{"n_head": 3, "qk_norm": false, "bias": "all", "init_std_o": 0.0, "init_std_up": 0.0617, "lr": 0.00479, "beta1": 0.95, "warmup_steps": 200, "seq_len": 256}
Each number is 500 + 40 x the weight over its row's rms, rounded and kept within 0 to 999. Layers, rows and columns count from 0. Numbers have three digits each. The size before them is the row's rms in percent of the matrix's.

# v: layer 3 attention value, 96x96, rms 0.2, rows 41-77, columns 0-95
# o: layer 3 attention output (transposed), 96x96, rms 0.17, rows 41-77, columns 0-95
# q: layer 3 attention query, 96x96, rms 0.219, rows 64-95, columns 0-95
# k: layer 3 attention key, 96x96, rms 0.215, rows 64-95, columns 0-95
v41 126:578526478541528521482561474471472483517452442571535468523522430486479522451483540490511439523521613509483476500496420494550536522488472535455577601487430509581537450547571506543535506507476509554507543478544543470513508492450497515541540521504474438455480489459456496471493577517475505481
o41 114:482429533495527526531468473510541484507452552477444430513479590528497469533493469553511568456456482491474464551489519540527401451409537459538468506536539483446481528458464477474481531496514532441501497509465455587547454534479478471429536500506536503583514504530556472548481466485446436444
v42 104:540486547501463511439542511491525560514544463478522570490524455509441500551481534453534509533508521560468499469435503477469465532496430469477509561510491483572473533512496526490486552477519488543543469504456475411482489503512473476491531428501560578457520638505503518434496498477486623450
o42 100:478507467484522446529493490471467435466531550483436456518525543512586529499546454533480436476529475455479562447579483515480519504473473515495468484429522489472506544506506441534507454497522564434477460533482512522544440489482557509522583498492466479521469459479449418542589491496577390490
v43 117:508456462540427433549475518515484510497524567568505486427479560506464584483439506438513537456492462499525465538458422502456495526497465503485501500571522526469463517505555543461452472479508504481528495541460440412537511467457554543433505492493513544411498522552505438562502518420515453468
o43 112:494530541425496471448517453574474528535555479426551518521527501503579470527523500570448501530458460509484528477457538530532549553514537550525495497490480482486485491442498516497498568519440526508449558481440499484527503495473521447578588471469539433510516428410538568475474476532582521520
v44 107:576546526525511552517478464461487568532511458470478494531465491461532409489431483529439547518487482442443490465541482473506500540479494562513534497551370484451526559487442522496524501475493519423519579542525442471473512544460533561510472505544570488487468472559509515429494472435505531506
o44 111:526469490515482515498399502557454438437459445568510513412465520591488523497531470553506473490434517548507456489475502492523500475491490434496565515435553531526424453482518437471449464498521500535489435489462566528561519452537519447510527522498486444479436525481489554516515580554537495479
v45 120:501555565423460484468471479471474482487467488511506510503531510491415463525527451541478516444461553547547517523482559459481569519455524503537505540477519515521466480491536535511509481457505492457486453517342500536459515498486444505469526529566483500468557528507495490534392509486492631482
o45 110:499424454494514474506450459454518531497478519494524495408495551473593462500479530421527483592516542508444528530549496520485502489526461500451450430440439499489506505472490436519456494569517543445515524537568467438502478451452584463575463496496539536481506512475515454518574543489517448526
v46 108:525475517482509464545397451515560499484469557536551483485491522519532534511490438478497504510541515585556400421472498536427559539548525473523583514475489514533403468588485502500487463523571481489513531441484495537492532535501480529539433487507466473540439546460484519474508492537445519465
o46 103:518494522502551452503484477507498482447416416445515536550573450409544479483442568521551491507416499380463516543465519490487483470514491556515504476492477469551472440506501418556527534489466583507518461441510461483485489514546470488446511539510463532486538493503468497525529528418525522539
v47 124:490454545545433450546473516517503477551567466539462565517482492500516512513501611462520493473437581495532497461484556514531463529499529471492463482550495451558553545503506536470454489574500505500521478553502492547473535490509478538529441472506571456524581444447453409508491449466485517591
o47 116:486529494481544479476536429517516576450455570454583458489456472517504477530500460469538526516510448568464501534579496477498543513483514514586540491468532513505436469495562520534559501476462484515544502490467454524471478413496555559562498517563381533458488518521506510454479514487488443424
v48 112:428490495506518527529451480573568569511480514491546486467573518445508556632409529509461450496512552533480508452494496445517413459485424542498487532495478552502470548524462593441514513522480548458531475505452497478538518462472545489537469517510549535538499459498510570504479505542472509499
o48 102:538638518497511484499550496587553463484525510487462479494486443538483495430520433520515475500547478525496439490524544536459484541475529514433482535505473552506546446479514472540488465473531487494546493562444493521455496508545487543428578459578506505477556426532486467574556541470559507529
v49 128:505473487565524486532519473526487457533446480462467507567513488517469535494526523462509532464476500476534525505437493438498468533538538447590476490465524504461494543522454499601473538473512557459481426477530412457486545502482440506545478603539424471513508521546427493473555443555469480579
o49 124:477519494513549494597461551502533483534521546498543471475498537515501456491561522414538528543536516503490527448507529512569579493493505553501524616566464477537418420502538487464537531523514496538546559562570471551473452486513496524546480505445478513528516474491557434507463538501456562494
v50 099:417503556513508561573524477531536403468507555473465482579475467539429480482557518482487523525487526475508536506506467513533561487541480455440487505517444563514464563502519474525524469503637539476502485547489506535457508503568482536489455461549476511505482527569488546451431475483454477445
o50 096:551515462483511554568487512447462568566466495488539434423489480429573497478509481457488476491492484454526497572467495447491423452503512448505565491436552454518521479505544466443482449474455477513507502451513512474477427505487417554510471536473463456480567490485517476462538494613474519538
v51 113:514565479506459543461500505491497524524567413538470448548578506503568504476520449531510556493494528491525505475459428491538524506483524500570597464470415448510457497528484521453542497520531506504444491550526460471492519481466457493492428430542454486444585441481493434505547536578469489520
o51 107:458512537525556481522445561459472482511450548429405532447510394583492468501470553494517478488451468506558500480483477460550500494544482417465406492531509597501475509506498461538495495483494531466525537491452505534492532518510528523588572505474479526554466538513456519481415493474524522478
v52 108:477540459467540505558446493531503571564454533420548491530516475474411506500520493491534569490462481477421499514489478556488533610485548529475475535468469448484510437518456502506504564590529372545524489464501526504533468449498427477460522484439506500519505518511524446523510493491546480520
o52 107:533522480524467470484454472504506411530479478467506474513538535530588474532502487540434521548539511486532561496555503459439475468550431481519490485541534541500502484525493478486490453389547587569476505560525499509478525528486523488469408504511522598445506470499438534413489501471519519422
v53 117:557564484556468516464411529478411482463518488548493543509577523513506465531517472480474546478534535408517464495517503418478473588509513519499590502404546519580456505475495417506545455459460486510491479537496470523498462472545529519539544421535533531509512492503547485477525516527459513452
o53 113:462444504468557531479494521482516498530488476465571560476469499495500576507527488585539555540494467494490545474565483467573519486439452499471429545534477536470604488528535523526441545500573575545527472448440501478533529469458504468493475563485489488534463498531512456466455536486553448591
v54 112:435464440466460471516489468542463513551433510518526522429461590489532475481545575487547479502553477503533476475479440481486488513469434523511474520520469505513520535551513596495517513595517417461504544470482486420461546507543439524530484580475474567454541506553489508474521543465479564476
o54 110:497539526514518502485517532481494412510536471524481502566557436550492505539467459442504535546496508507445556534487596491487483467487529534510503492422504476534487519425594438498492516436514590453529528522538491550491471501566551524567544426498533433458507467511453552562522448532470471524
v55 119:526515523495560491573396511480473509580501492524423485499481494551447548413441500432458513420552492559506475557526497457501463500482520435516520515536465558476552524483464443462480539546501483506487459469487484456518497550502476536548433420461508410505507499468502482551508559544498511555
o55 108:454484528532556497478545471536582478483559463556513512471554500464570423539563527600526495537417496472524430518482464469474496464456460532468484514513580497513472514512534480528532525435550455489511559478525524554469534478487517541531503520568437551508496479425549454439474442453490498522
v56 115:503458560529445507524471476504493543474547524441485474486484536524516519545405474476523470464459588515487502538447479499514410548524500494466503546557438557478476466521523477472467442461523420489543610447448562480469479545499525527514446526457509517495447585454507518508469568537502538549
o56 102:525515466499597493479522409559539504473500511514545543464565463505470418531556561531493547550521426426482482509530472529461538500512503497503549407415525511538526541573500462488516522476462529506449457546483520550562504494483448508467548448556553435455511531466509506501563508466485490481
v57 127:490483523475547517519548534474568529559460536560478524557493475515557452392569539508469520434503527528541468440519460490512497529526486506564505516493429514409538543581490488503466410568473480462505413520498531472512459528534522506514493432503572492476511475461485507457504513451535423511
o57 115:475552503537463522466448509459547507421465506502479502457505500504476544532435482574462437474465460489456607497483486518482454451536530515427551459485538491568446457457526505453497517456483519547518587529519521537484594445509478585489538569461493490490503538528521481569477530542453547483
v58 119:476489490524530486555538475508502533565456567551463459480431469538520433589472518495440522531577517497475464492549477464484498617476488521508494489517488448508449516500495459504421504486504555529487567506454484543492517522573484469457506531555443542380463524505473460505448524564467490544
o58 114:492485515458504495469435496546448503543569494462597507473546525482496559457550517499521457487415460520530559460475534474547461429491537526470522458516535490543548426519508503500549534499506461450491486465494485412467481497515526500484494423509584520556481502588516490530586472500540505396
v59 110:473486510542467506506452543476579539529556435493489511475515480521491464487536486500517577427547562485523462516427513523482493437429474437466519455429594516485568530509469488436482494498487523474584539502484494526459439452429489436523565498457465471507541493437547499539455504491552562483
o59 102:486538546482534567489579434453504519470507550475502525494547414464500429573529416500500482554527504524478506526538491432495469520563480496484432497531424536519444479488484494507558579503497480486507494457516542440473547518501547509453445523535564514592451458490466512509539560472471427474
v60 108:486507440539560481461536475521479551522502522486489484465576488563459412446551505523431459480443494487533462509534516482540553483529521429465446532481514529513544487492498522500509436447490515400548542412505599552446461518451481530563487500470520476474452485536491582562524470486479496484
o60 104:549527561517467529504544474526589476547553417563490498499435496470429448498446443479488540525505517565527556496500463566483449418476504476521549538598508547482444512510504423497463529564482530546463541496490464503527534510488500497530448498483451448486532458491516470494590560505466465491
v61 110:448500538454513508573468537467431479509497484485531583474500518554467481492429455532423467490481582426493466506546535487455597571463483539569478482511496445559497540477495518483561508458462452434554443530511455432502474455496530514491488494546477523533487553524518482557490484495491441568
o61 112:526468456449481486439454456557518503485535440543490515522509511428537494434552512432498562500560426540481534568456565451568502503534497386485452532469477484464523448457538499495489460474530543527408504436468477501516529457495506455497529499508492513426468475507464488405495505452509507459
v62 109:513464430445477513481509564565520501482549530505558496503499527437520504531423402525497462526531407543485463518492499528463572452538485485456502537497500427527566474486536486493469502505429522528507494533477542506485485391532491446576469503514524541551555480503579436537479546448541476511
o62 103:476490493454496483500539440461518453500444483428444539586482527533452543526509532531474534509524581523552537539478510491565472589501489509518493447510479516472422538482458493507536437516506510497444465459484545403540545531505472573517550412572485514447467487516492583508479455446502527502
v63 101:582531449480567503516492471512476583398461456547551484461529405490476509534519452585435533540441555490505499502516488514501494510460469466495524467497475467547532545452427542491515484514511487507499546519459469458558526547513469562417481508540470469539562428464478522567511502546478531524
o63 101:400417506537434483455456538537468484552501503483400496487516450477457525479474492478481450512513470545557421573526495484563532431488454481554463507515511540521453488557547498559493475475488491512489558497519534562471496518513560464464556520535572488484494501425513477473560505492594515462
q64 090:520452455468534526466565492521519501489520409540516427476489539529547568507482543557531536490450484517519555385519567522559494475519500477481489580476486528488481520511542583488544499517453517532502471538452467488507503430571475489532485586467475521511498561472577545508440428520522485450
k64 092:506479464521487541453509492461486531451478448474458549507424542551506483492523471536501533513470476524495517561485470563491414530505519474422477532527546512431548391564478604474480507569508544460486410506450502532475545489526476463478545520474499408510493531527513544482474487494600515489
q65 111:595509517477528487532513460506568475465499554435543421488445541507546480499488401493520466485547535475471519479498475497503547545479507591563469488495491623554499504510536511451512485498520465494534444488470531458539516442455518563432506496520454501416460471488545572516478476567477485484
k65 114:531446495512473473588545433544468480464519459527451486424542503509445519508552485447482442490553510447491526487534482540534528493491517508520442500478489541421504454498431571552454414461433478567453507541522457503520535511483463435425465460489508488466472535549455527481512560472476547569
q66 092:506468452526469518451556493544436495484388492488519521515485462531483486493497484443457466460518419496486498542574490499482464484490565524530600508537483469529481464452523446496514478514532521431596507476517528576454467501456507523507381446522512458494542524469452450486451477429457479528
k66 099:475526479453470512461546531528484455522473449484551452521485430498502533528465494524515457500608509500535602527508513563501451458484494509558515464484451473512497537514515454501492462513497491517478557475476579492456490508489619576490506508436471471378498555487547468593456493533520471501
q67 101:470525457475472450532578559402528464497582504534468481522500487513443540476442441521500430504491504553533492502519522508522527535450464446514507539489490422487479560492520529474495420469493485532469447528534427568457462540524458520528517423474546506414425461468468532527489450497513549449
k67 106:509544443512546462474512522613548486465491546480468471537510473549478469429523461477521465510502537583513441505522481477525565505488510428503515508475536475518543474480470611507436404541505446493539532559472503486490492543550478461536516524460513450461470419492563532503538481469453577462
q68 093:483527465440462507453525430480433515487505532493427525520482530550514460462521533518481504484479439538515465525476455501514526582441503511613591500601467500525535452487510479455510472504587584512476476475512513505515508507455540478496504564453495430499618521474500514498503543508478561534
k68 093:466459594550483512487469536556482571452468450518474514470480546530511498489566463485496509464531517467482507535482489472550531526554529579481541464480433498550425554459546436473562468527463500529451525506454575427473523495464502539466514478499447521505475442466547451477573426480530423521
q69 094:524505625469522506493481520457531467523456507451427490554524494588550426522471476444466501485485482512521533468538530484508471499500430462538503470582538467454470517522558458531472512507514470508595479438504479437514517580498603479485474581481498479480482483517558519450458505480477446464
k69 096:462490563613461550518502593441476512510455405460515452427489508503572504488497481529498483543517563522515512494489539549482552544479445493487433553524514497475470574522465461526549542488476440580548537498455495493524446501506484540513429451470449421532525478499504534495475483479511460455
q70 102:501502478532464517590519564503501548513463509506513410455419442479515471502480486566501498472481509421525449506543515539493472429476460514484526478586620468476527427559501494539435501508588504503537460536487492577477513472448499506406480475474483470487500534490530425504509505500460513517
k70 102:418545495470417546552503557474461519495494531484436490475538453511465466497459554456432563513518504489512515438577493573470505412470501515444459504547486477530551539549473480514496445431445515499505475478545563484463450516513439470448512510502503556511499559522540428519491495530434520576
q71 110:477509459468541460487504529513471447537527492558482567517503349522409521508513416512503555513532524519558457499524534483490493513459506478477561503488538553476474482441532504490494480521491528473487434508528509484475510550483499440513465538442552430478481556593495522495490520388462546446
k71 123:423537521520571468478596566482543540541449487475484519511413467501478466512454437449521495456441513508538487526457421467586543547514432527597524436482471542534524528513510506449500519508447471443547503566461486542464534552511491515489517473517441506475470540452485508482489502526538538462
q72 104:535524459454512442567565501465505516553517561515479529474518543576625420513569527470542546533514449451511538500511520491495475531494479453534509521414552527531520485517459544407504504515488512483519471512518477491558472487538489517518522525430513515528515513606516419517509526535503449430
k72 099:529516433537546499451509525489545532527531502512478452422501561580537475495512536508555520546449488439505426550481565545438471515481535542495491489520445477488534564484465477487444476546443536505554471579523468462495499507414536461494468497525474507467500533635440488463503497548529458474
q73 101:488457582527505517509516446456504482469515506457493532461478463528462521541515523532459498525407484459498597463510520607558518496485514454479540451420466554400527440475452527508524451552478491558562492476547513453485536499500476438517422474476462432516449508455462530520549518483516523503
k73 105:516419522531519524532499474501461435522425518495480479513463391529553502509477470465461541472532518508464496479518475543463500542565495523463480511408442601527493502552511415487526479526539594447551408488446510480528498520464506441555445531467446491522495516539453563515506524505509535499
q74 096:503516528529483456477544501538514541495515439496593510516506477556468601537465487528502508527547472515436491548464575436508449502477491440432553486506482471507530544505530522568516576470496465521524452551482474545476501551463475553495517445550512467482420526571433523584554450468474453509
k74 100:485524504431525400498534485497513492532408500499459513546514540494470518519527490476501471495498477526424520504510486457444478507515500443507522492486543456528552542420501543507533519504517466485583542476557542437432526480566467472525477491474540527440533525572528619503463616525519527454
q75 099:541469480393483515462513430510556459497420504485491559479510486565519442438534487520618527543465517511475515457479535497534491491492477520448579541578560475476422525440512521473472555493463531499497483505534500545501532470492478484529548546556496552528456474476494446475517525510493584572
k75 103:456527442465495481550516457513559458473376446507475494493437519476536498588460520575557476550501526511525450472480568530512521504492577498534519476472544493498487498454416558450495566506521561555508514472493464497455461523541404546492520483512506557508538515498498530491541481436524455564
q76 101:456470507477552446458478525465454467463507397432493453565513433458514522512516521413492530572504530515409545550519469505474554509516483494556479528488473495493524500595586481454510531483525510490494501464442436480516512462477522517484510480476440456451558489504578539464490493456521587455
k76 104:437560594516469509392510488530523583481504463444480489545516532444455536523557536525516472526533473512506511520523541500590569522533537493517502541521462551501492510509550458523471491493524427480480580433542456555511510529505476457517458529497485384531436457507466447533481523465520533499
q77 093:480480448490502474492513515519430535472463485498529508475507542427440493530578476498458514478568474576470457463491536543485491541462488531498472460499544465525582517459523486520394506534587522494507532516556482476559448546448453496428530513511560416478512517576466547457528494447432489453
k77 099:487516516480487417444461514545507474535459518585525497452457479468538499482526472527441449508522505529555511558520434499563531566471473559491487496449458468446486559530481471505444558453488480470529562515482478489502441483437472504461574545539540496484425569503606512478531563532493438480
q78 094:503513550477475507513527525552504520583505474477496412502500495495543506470417525508463448487503526406532419516549479540458498470523585535495466535443494462465483516484543471488446424524502502497510453482510521407487478507512475474519617514456493480608478434501503426438513506457517484472
k78 100:521571468452529544525592510535471484483577453474502478497490526484517445549443494485462570536478509471429503430509507478557521511496515516580538523465539476406597489543507482454436415489544514508476471453481539445546484501478500474497532487493500525547554482468533453500466483534518407444
q79 096:536495484546588471524490453515494510490540458501518525483554523453511445448402493530466487503584446494453518527449495564516491490557528478485547494423474547459555568523506466460512509507480456524446514524508495590507535498508427505524495540479418551515459508531519431480567596496443535519
k79 101:548482499490459500453518452544505525508453478427516539509444540490466481421502438577557510452486430474443472495494507547498448438505479489567519522429525541529540493547577470537472527464436521484520477523492499521604530504486446498431468498505569574569555484499527463494550504526484534441
q80 101:485554455411508533518489517531468534443447552477527564504445487508486490493541495581450541398531585389444449522560513449531466474541530516472517436527500528484532540549510519470520476516509483465527465542483476399450492502467537514506490444481517520455510556514524457464473458487444468499
k80 109:496495466441516489439538494433485530412569515532516530496524483513520562467488537542479557483533525471532498471481520507484491497506455505548460440454485567506509556510428623522535528461489411516547467508505585465513486488519525518466498414522553538465464488579476442536447495513542429507
q81 093:466515527512531511497437500562547583524513547469455522455543446532480436469492447480550462502520469494502525447564481517448537501481506502406532535519475512463580500516472437516545542521521477515480590559449490468478529545416569531480441553503541559492498559469496472497505459480585474449
k81 097:408443534474486541537472433510449473520535494499445496468526531573489527538442448491521432516477512513535491459496553467518488456527496501449471510514454514522510539548527516547519545389462523457584511514412480530491508515508561463500515452512559492525598557440510459472468441464563507467
q82 098:490536476505506591462486455501524553523531498492546452485461609531505494438532506486565547500519450522510465495524475488489576453508479507620486446408481499489454505534453460524498471509536534461550466439530502450482582433515431507531537554534452565451469522476546497506505487495558503495
k82 107:521436496481546477511494493588488523480581464476515467519501470513602404503556477510533532455553525486530455568518578491500413420446503508493498515514546487497527467503501473563592438461494515518459451514554505496524486508469469466524511543584478466512514537542498518446440498521528455564
q83 112:446509469513441456500486488422440494607500494518494525527503535444487505550448490503482540565542527503518552454546579484563512529515545493524489515478471497471426539443515535528541444521473476527564565533461456517552547541486477446457573511545523491532551555516471485525529508477457385506
k83 101:504564436492498581473473577473528472530485513484495510472490455531562524515576402517514502466483488572455579482447509527490494509458499496531507519532491503526464522465505497448512494505468505400534448529497491487493542470478540502522554521500594529563545562569507521471420543411484424487
q84 092:472502475577584505611469467495583507452519452514494483541459526514513444477543551518470568557446493509457471442537447520478409455533468584495506504523495478473471520391521434475493534481502522549484506533475464541461478518463434519476439467524486496513503549550512488555516504479531549491
k84 100:509474486513478541506526421446568460467472458457425490490469559496477460509495462491544523486550451490492502543464516464486434439565535519492581549496493436518535570415473466532525487431503519443511532454579491558519531522531462464505521503591526484534543549511513465562567443478492512453
q85 114:478456485435466491508475544420493495429519492451499518505539525516518558435490490609476522417413491497425519419508507518421459557504504517558502503459485530492503498472442496490497556457507420423539441460585487498513523430553491490504494544555489549500483520468464539485524533505477531502
k85 118:519485454482509469543481510554510574509530468548491392500546499544505549529549493550513490487500478490498533557537415510484511546574467584523449459435496513573459430518444523548465538472527487480493453472493472557517545511494448537492438541557468507569544469457497573511469558490461443517
q86 103:436571542544496491530538524567489511452565476511428408468507439540549510509460539538532487477510515440455463491476449529478490582520480478433514583453488570492454591441442507526501448594562450479470457495485497512492467479511567464470472484518492467503439508506490517508490505466497544524
k86 107:544525493552481527516535436530528527492568525433466491536604479472506507526540484475478502518473413481521519459563482496518531544524460433467533528470480515456502540477437486485450543468472493475521440499452561499460547583537499560446480475476474511452506485433540627509480505574552519527
q87 098:500535501520458509504598454498465474607536492507439525518555537516493500529484543481543523542506515455488428467503501502552535451431440506506507492506530485535467501482540451478523486471452519458435546446525585504525487577534516565424448514514571527453503467470458456543453440426442523501
k87 091:509540515511515509562513540488495432472509426550479507493478496487526472487442510492540436483496477509542462511451561502432460575458510501534512446606457481510439548488479482453493405544524488462480556526476563482503450568504420555464580474527548500484562500472490505472452501533523584451
q88 100:553567508523546494542513469433530522467521521495443487503453433489588417524503514428463513494496544447524528437489462445499541531455556497528555483462509471568558469479548484524480570532496468540487476460454502440599532492545494548549507507496464550542429489425514493505492489474464430518
k88 110:482491500518436492507562415482556562522526525528509496475459449476534449479523511498507550505481611479484405462483516504450526539505595530480503546514488497526465505466510464562480486518512515562473505474496493527604518476574492531429532423492446453475529554521461505395472515469471472476
q89 101:485560522487518541390555565494448487543519494524536444467494437538494475524563418496429509506535514481505451549497597499507409476527542514509474605521512524526540479535533521494452507512504467523445515437516464559490513506439552477482468445564456497500512444485480498429516488481447482534
k89 108:491582471486486487419621468520446438592485554546487513445576445505523498460508484459504460530547495518452562502525518558524513551522482430519536475524509490486506505519492529484502471491508459482514460461572487504417449491448541549449463550517540508518497460476475501405473483486560553512
q90 103:443444483539450503523527474490452414434512486554491561513514516563451467501532520504425515556551484481572541469484527457442492516531471513425454424467484516495570472540511527498424553480517521551552456505542471479472540439460528519530509443537531485513478506486527493433463396469454520522
k90 106:492515450527471468482472492430425466425512545551482512596486517554490488412521471511567554558561592507475496526559545547570523541571511500485530508497476425496408515480492436523491505498493544481480508510484465472493461513521530478555509534510517545470490501546541568463433523551475540528
q91 092:497452521534508536500447507493501480409511552472453549467483541524472555515482502450526491505514497499505523449524535428504504515537468440573493531603438417530439465452477505544471541490525455440544491501512435558552507583577488502491486492428490504537477537517467438447539508489513583453
k91 102:474473452561516535523429529543563557486472518463484519454485482485507527491463457511514474515459577553518555473455533450506544513557549566494497548498463434579471530507463497489515607488593519571495528497550510508473563483517520514517502536470447473508466429538590460502498531537504549433
q92 098:478504615503525454568475515472515460434440483467489506512456546438467480516501516496630529500503450450514478498542501465553431480495512539448470510504542485475452486553522465468553470482533461526499545566538469541488496448465486504537464456507505458551456547468490549487487544515381445475
k92 103:489510584532559455580465482472515483453464553519477476468488474425457573434514516509574559528474451563451481416511517630496453473530453440467490486495524497457453474469442550538510472471548540508525518490547540497515489487483530494512447535517518503471509537459539518516534560430486466480
q93 104:575474534483492477495497497461564508500585457447512506484518459436496506464555521574503419519563496452502512449524453453537464501472509479437506509486539477476517505471487485398573436491527473406585529520473491518501502531540479556520442492525493558464436464442492546503483499570575490523
k93 106:582519580473598519506514435483522545513488480486437458500521456595451552529425457490487470513507424511501473452453508495491514483428477558453470482498482519471549476486574523551482459512534511502501601532530456541505513563525482462472495495511510507535512428391439512513454509491504505515
q94 097:553498486410492540535473453484540524511536520494419441474506570521559550441457555573490548417559560480529535492464478520558470543522519433448496574450460552485504483498521500488466478481481456541454503443526589481490505554489467473514554526470488439502539469520500457516529548513518529433
k94 108:571468519517552523486507580547468507485527470463494468500451541583538455471487498478492553471524544401508472384508486516446482495520509478510522483506456511431508485567474545403484590501479491460460413547510496467516491449523462569504523509494545484537503513454458509497555514481481514408
q95 089:460508520562502531479527504508520556565451531573534516477474453470490528518580500539539434617452445480517491534503516470409548566478516454487553551538558521548509455489490487446512484453481477529480558481599417463471507511442499476470463527524492485470529499543510447460542466489497537455
k95 097:491496519526505543444493458510475517550509597558566451557424450522520480507540467519524434530508521521501519515566468503510511479434538476448485490513484510577484486512459518455469483447503532439549465522520490354465479553442459502521447547509492552473559534484483436473475525540574515528
v64 091:523525539520465505514487510546401548464472511472488429484496420508560554471444484499495539528524563534491481483475500500439493591507530488456418517569523473456480554446432505462531482517470530493500557481506494505512553514515545497543482399449549541490486484521508563445591537489441492436
o64 099:562489474471548475484508510466522499554480444465538552478551477527537457524534532473567468546491508423541498494469503450556492517484497466522528492549531483542536462547534457505457588443497524506525425476434506495477526533481513477455549611476454454504504520480602462490413554524562567519
v65 097:564511490480475593453468486452477462520481545577515494494454470514533485473529450479516446478561526536449542512489520512458421546524474495462452505555462486460476534533481513447503493491569484549489441522558483493448525498500567452494595481455468512558491450512499560449439488547533487380
o65 090:464532498450568495479510426505444483493520549483526554467567435517573462487506492472562509462497518511497451472477543503507524439455479582604518456472525472515486497513515578513489460499440575417502497513458513453517469515509481433468502547504545444487507537457475451485487459474442526612
v66 080:602522413543525548469460436533484494560478527499524520458489513536541558444530496492483530430508520560504525460464535455409491543524548454472471510493539541477477493542519484496498461497530550465364551480543472495474504585442495479451493489480557493487493442527545481522539515496557551528
o66 084:498502534464525484490429509504517495522561579518519513495469400482500471562498438520532412497544434506395438503517530522532486534498447549491533539587538488471535554424478518513463490523468532505459439549513529524537484533444447458438449508498520496521500566496555460542522468536506439539
v67 084:551474503499450529499507482507515515596495532475515491543451472444440461599517585504517416560551478495410500514503503546499553537482493492440531542472585522492448462464507470463455478418484582564521494480484471429418509515497491485501511485492508509487539431478490483508467461520548518435
o67 090:435560474481544449465476452463519497423519514475475527474549495489543506495533473441433538408525511497502517478465487477484507475516447532510514491568445574470609518456449489508516511550503470509455566568538608499491505506478523554572545433533489494555486494494566519565445520497498520502
v68 095:512496486431517512553455510497550472495531487506545513478483481484503479581459546480487453546489537451549526556543407479557533453498543571499493553476494488583485541582563509506494507512581513437464574459525448539528446555474446530435408528484479474497525474488465514529561542488484474532
o68 104:452487478575507520390553547501519501505468477480543489558502442498509582452499466570505516435557458510425540512497517519481462513547475455475468456529517549512488457551567477466518484521500510509524412488531550471501553447515515474608524479543529549582544469479514500469485449521568490470
v69 082:448511493474543493552492514521537560529491541498513465509568545520418465482468548505520450514493427490496534493546500402536448539522480547462557517540535471481490528497521395539480487493435485500500516546494606496485387456513472489550503536466474517598500506551520543557476541519450502481
o69 090:500490434522482483509454460445538433487484547507438526474443491506550480469493501512473450537465534492542488541431424527507508475510528447485443433488417512462508474538516530478477436555517581482488551418561485568475589517448526499463530481472442543492464524420453480493543487566540524491
v70 082:480494461550488573503500501548542490536497460473460568495568479550464466446503487553581491537521492471473563505549568383491472501529464518501543455486530522516501540503467501516514465493508488434476500489536553459471476452540487532500495493454552438498478555517485466556463510538382444604
o70 091:579479502515463489466541487534483542514480574469506499461405507447563464474433441438448501505489528525470462521460525523508526534545542488501456476523488472522515479465405525426432541537475492523445512454436480568514576486506474513424542528538493511532508513420429490564519511539530441491
v71 085:446548463522428524491483457498485608459542512548507463511571551447419519538426519476472416498486476570517517452529516474497522432529493510558533556459456479515516494483443481513550497502482526463480543450528466543522513517562473560559520530453486391507489464457513512438522445500506484521
o71 092:575487453536543436483473527518563459446463529508553596477531527518543484404551515501509492502512529470520530482519472527499489485553473452460489526428586521536531506464569463486458479495425454517465521494456502517527535481458541532485522421550502555531533514562441423561484549516533446499
v72 078:570472418586518501475478484506507452451484453492514437547497515453463543509514491551485482485457512481528494524445531474425483481555491485602490475464549522581497528473545504494524513479485514502516544483426556490476518581539467562542538502444511500506477500403586514502510590521575517527
o72 092:554528506489482463507505552475471485527547506489524536486505502462472526481474538450494442516575510530559585408536560497579506581497478473450440457553492496456574504522530509498460496500497534535505461556524491455501532468529511495496427416456478457508432451539433485485540406480538487430
v73 077:510425518558508514468535497426537427480496421560486464529535463576526557475539510453562452594483442483541485557522415430510527447507512514556555565446450541473474519473476460461464520495472515572522470485528540500455545450514548489535482509562516499512544501546500504540495498473506473542
o73 093:508483556514484481495517439507490542503455515468453505516542541400536534479484484569404510458530521478494539412467524508483526485523471497491525432518514557544539549550448564524518508524534411436455507491475490528488435552542514463415460521516510483503485528522486514412596553543461533509
v74 087:577504489434495516496481495498499501465460520516496520528479487546519526495604471467555506446498559502480495467448543593500507496522416509567502513487455442427442505480529429510497527555555518484448526469533428522433533422540568424543529509592497510487463519489565484473460506493502515460
o74 104:542540510483560499578516456579498537489590476513511505447528441545524459493519471564512510541448518453524492501578504480485483431492569414509560447527497620493549506507524486533439438460464492567532462531514534516527496532503491453522437497504512473457575535497489519548505526497461557508
v75 082:479480487578521458513477495502525515511539448512481526453456510490462495546494494520484515452523469467474561563530479422524469437477430500457546435483452510522484470506562533468419563463533511447489472556524577598489546540455550562451521509463555462519426467469564468549495507449470481542
o75 091:451472491478481461531515480437501491464510484487494492508544501463565520555499491512493436462477424468498496408519454520492524579583573552567497520497490520506394493525525461500557473536413481561485505447461469492570458450533492529502442523584452477469522507511428455551513447507519469489
v76 081:442506544547557542488523533486426517500536509512470513546498538422524443483465497446528431502455448553511447459539482533421523566507569434531524498481488501482509512482504496520498492486572491452499482553460479473486561542445512528506471471551518480438535518456491522531520651507556558464
o76 090:552510421444493519491462519495456490395458458586555539494490526531463577499554516552492507482500576496569532515473524512601476536506502506515590532474545428467512510492515492396518467513547498483472458575546522470497481515480465452500483540439479549463450492537508545477545495501475519520
v77 076:385514496465467531440538529560497500457461543484423484531488510458525444549537485502560485455559553484493454556473531492524442482507498520457486507485432494533513564517487479544493520515475442498488497519520491535526511454496487445464555514426583441530566535471518500419509527612495463558
o77 084:622486455486472504496462527526437516547520462483595543426542522459476538430470525459442575462448461487487459543491517575532558468484529485539513545484532488506499492506458525476527440422491493497473491523539474524463513468518515492522546551524406488512513554425446580494497512453478477499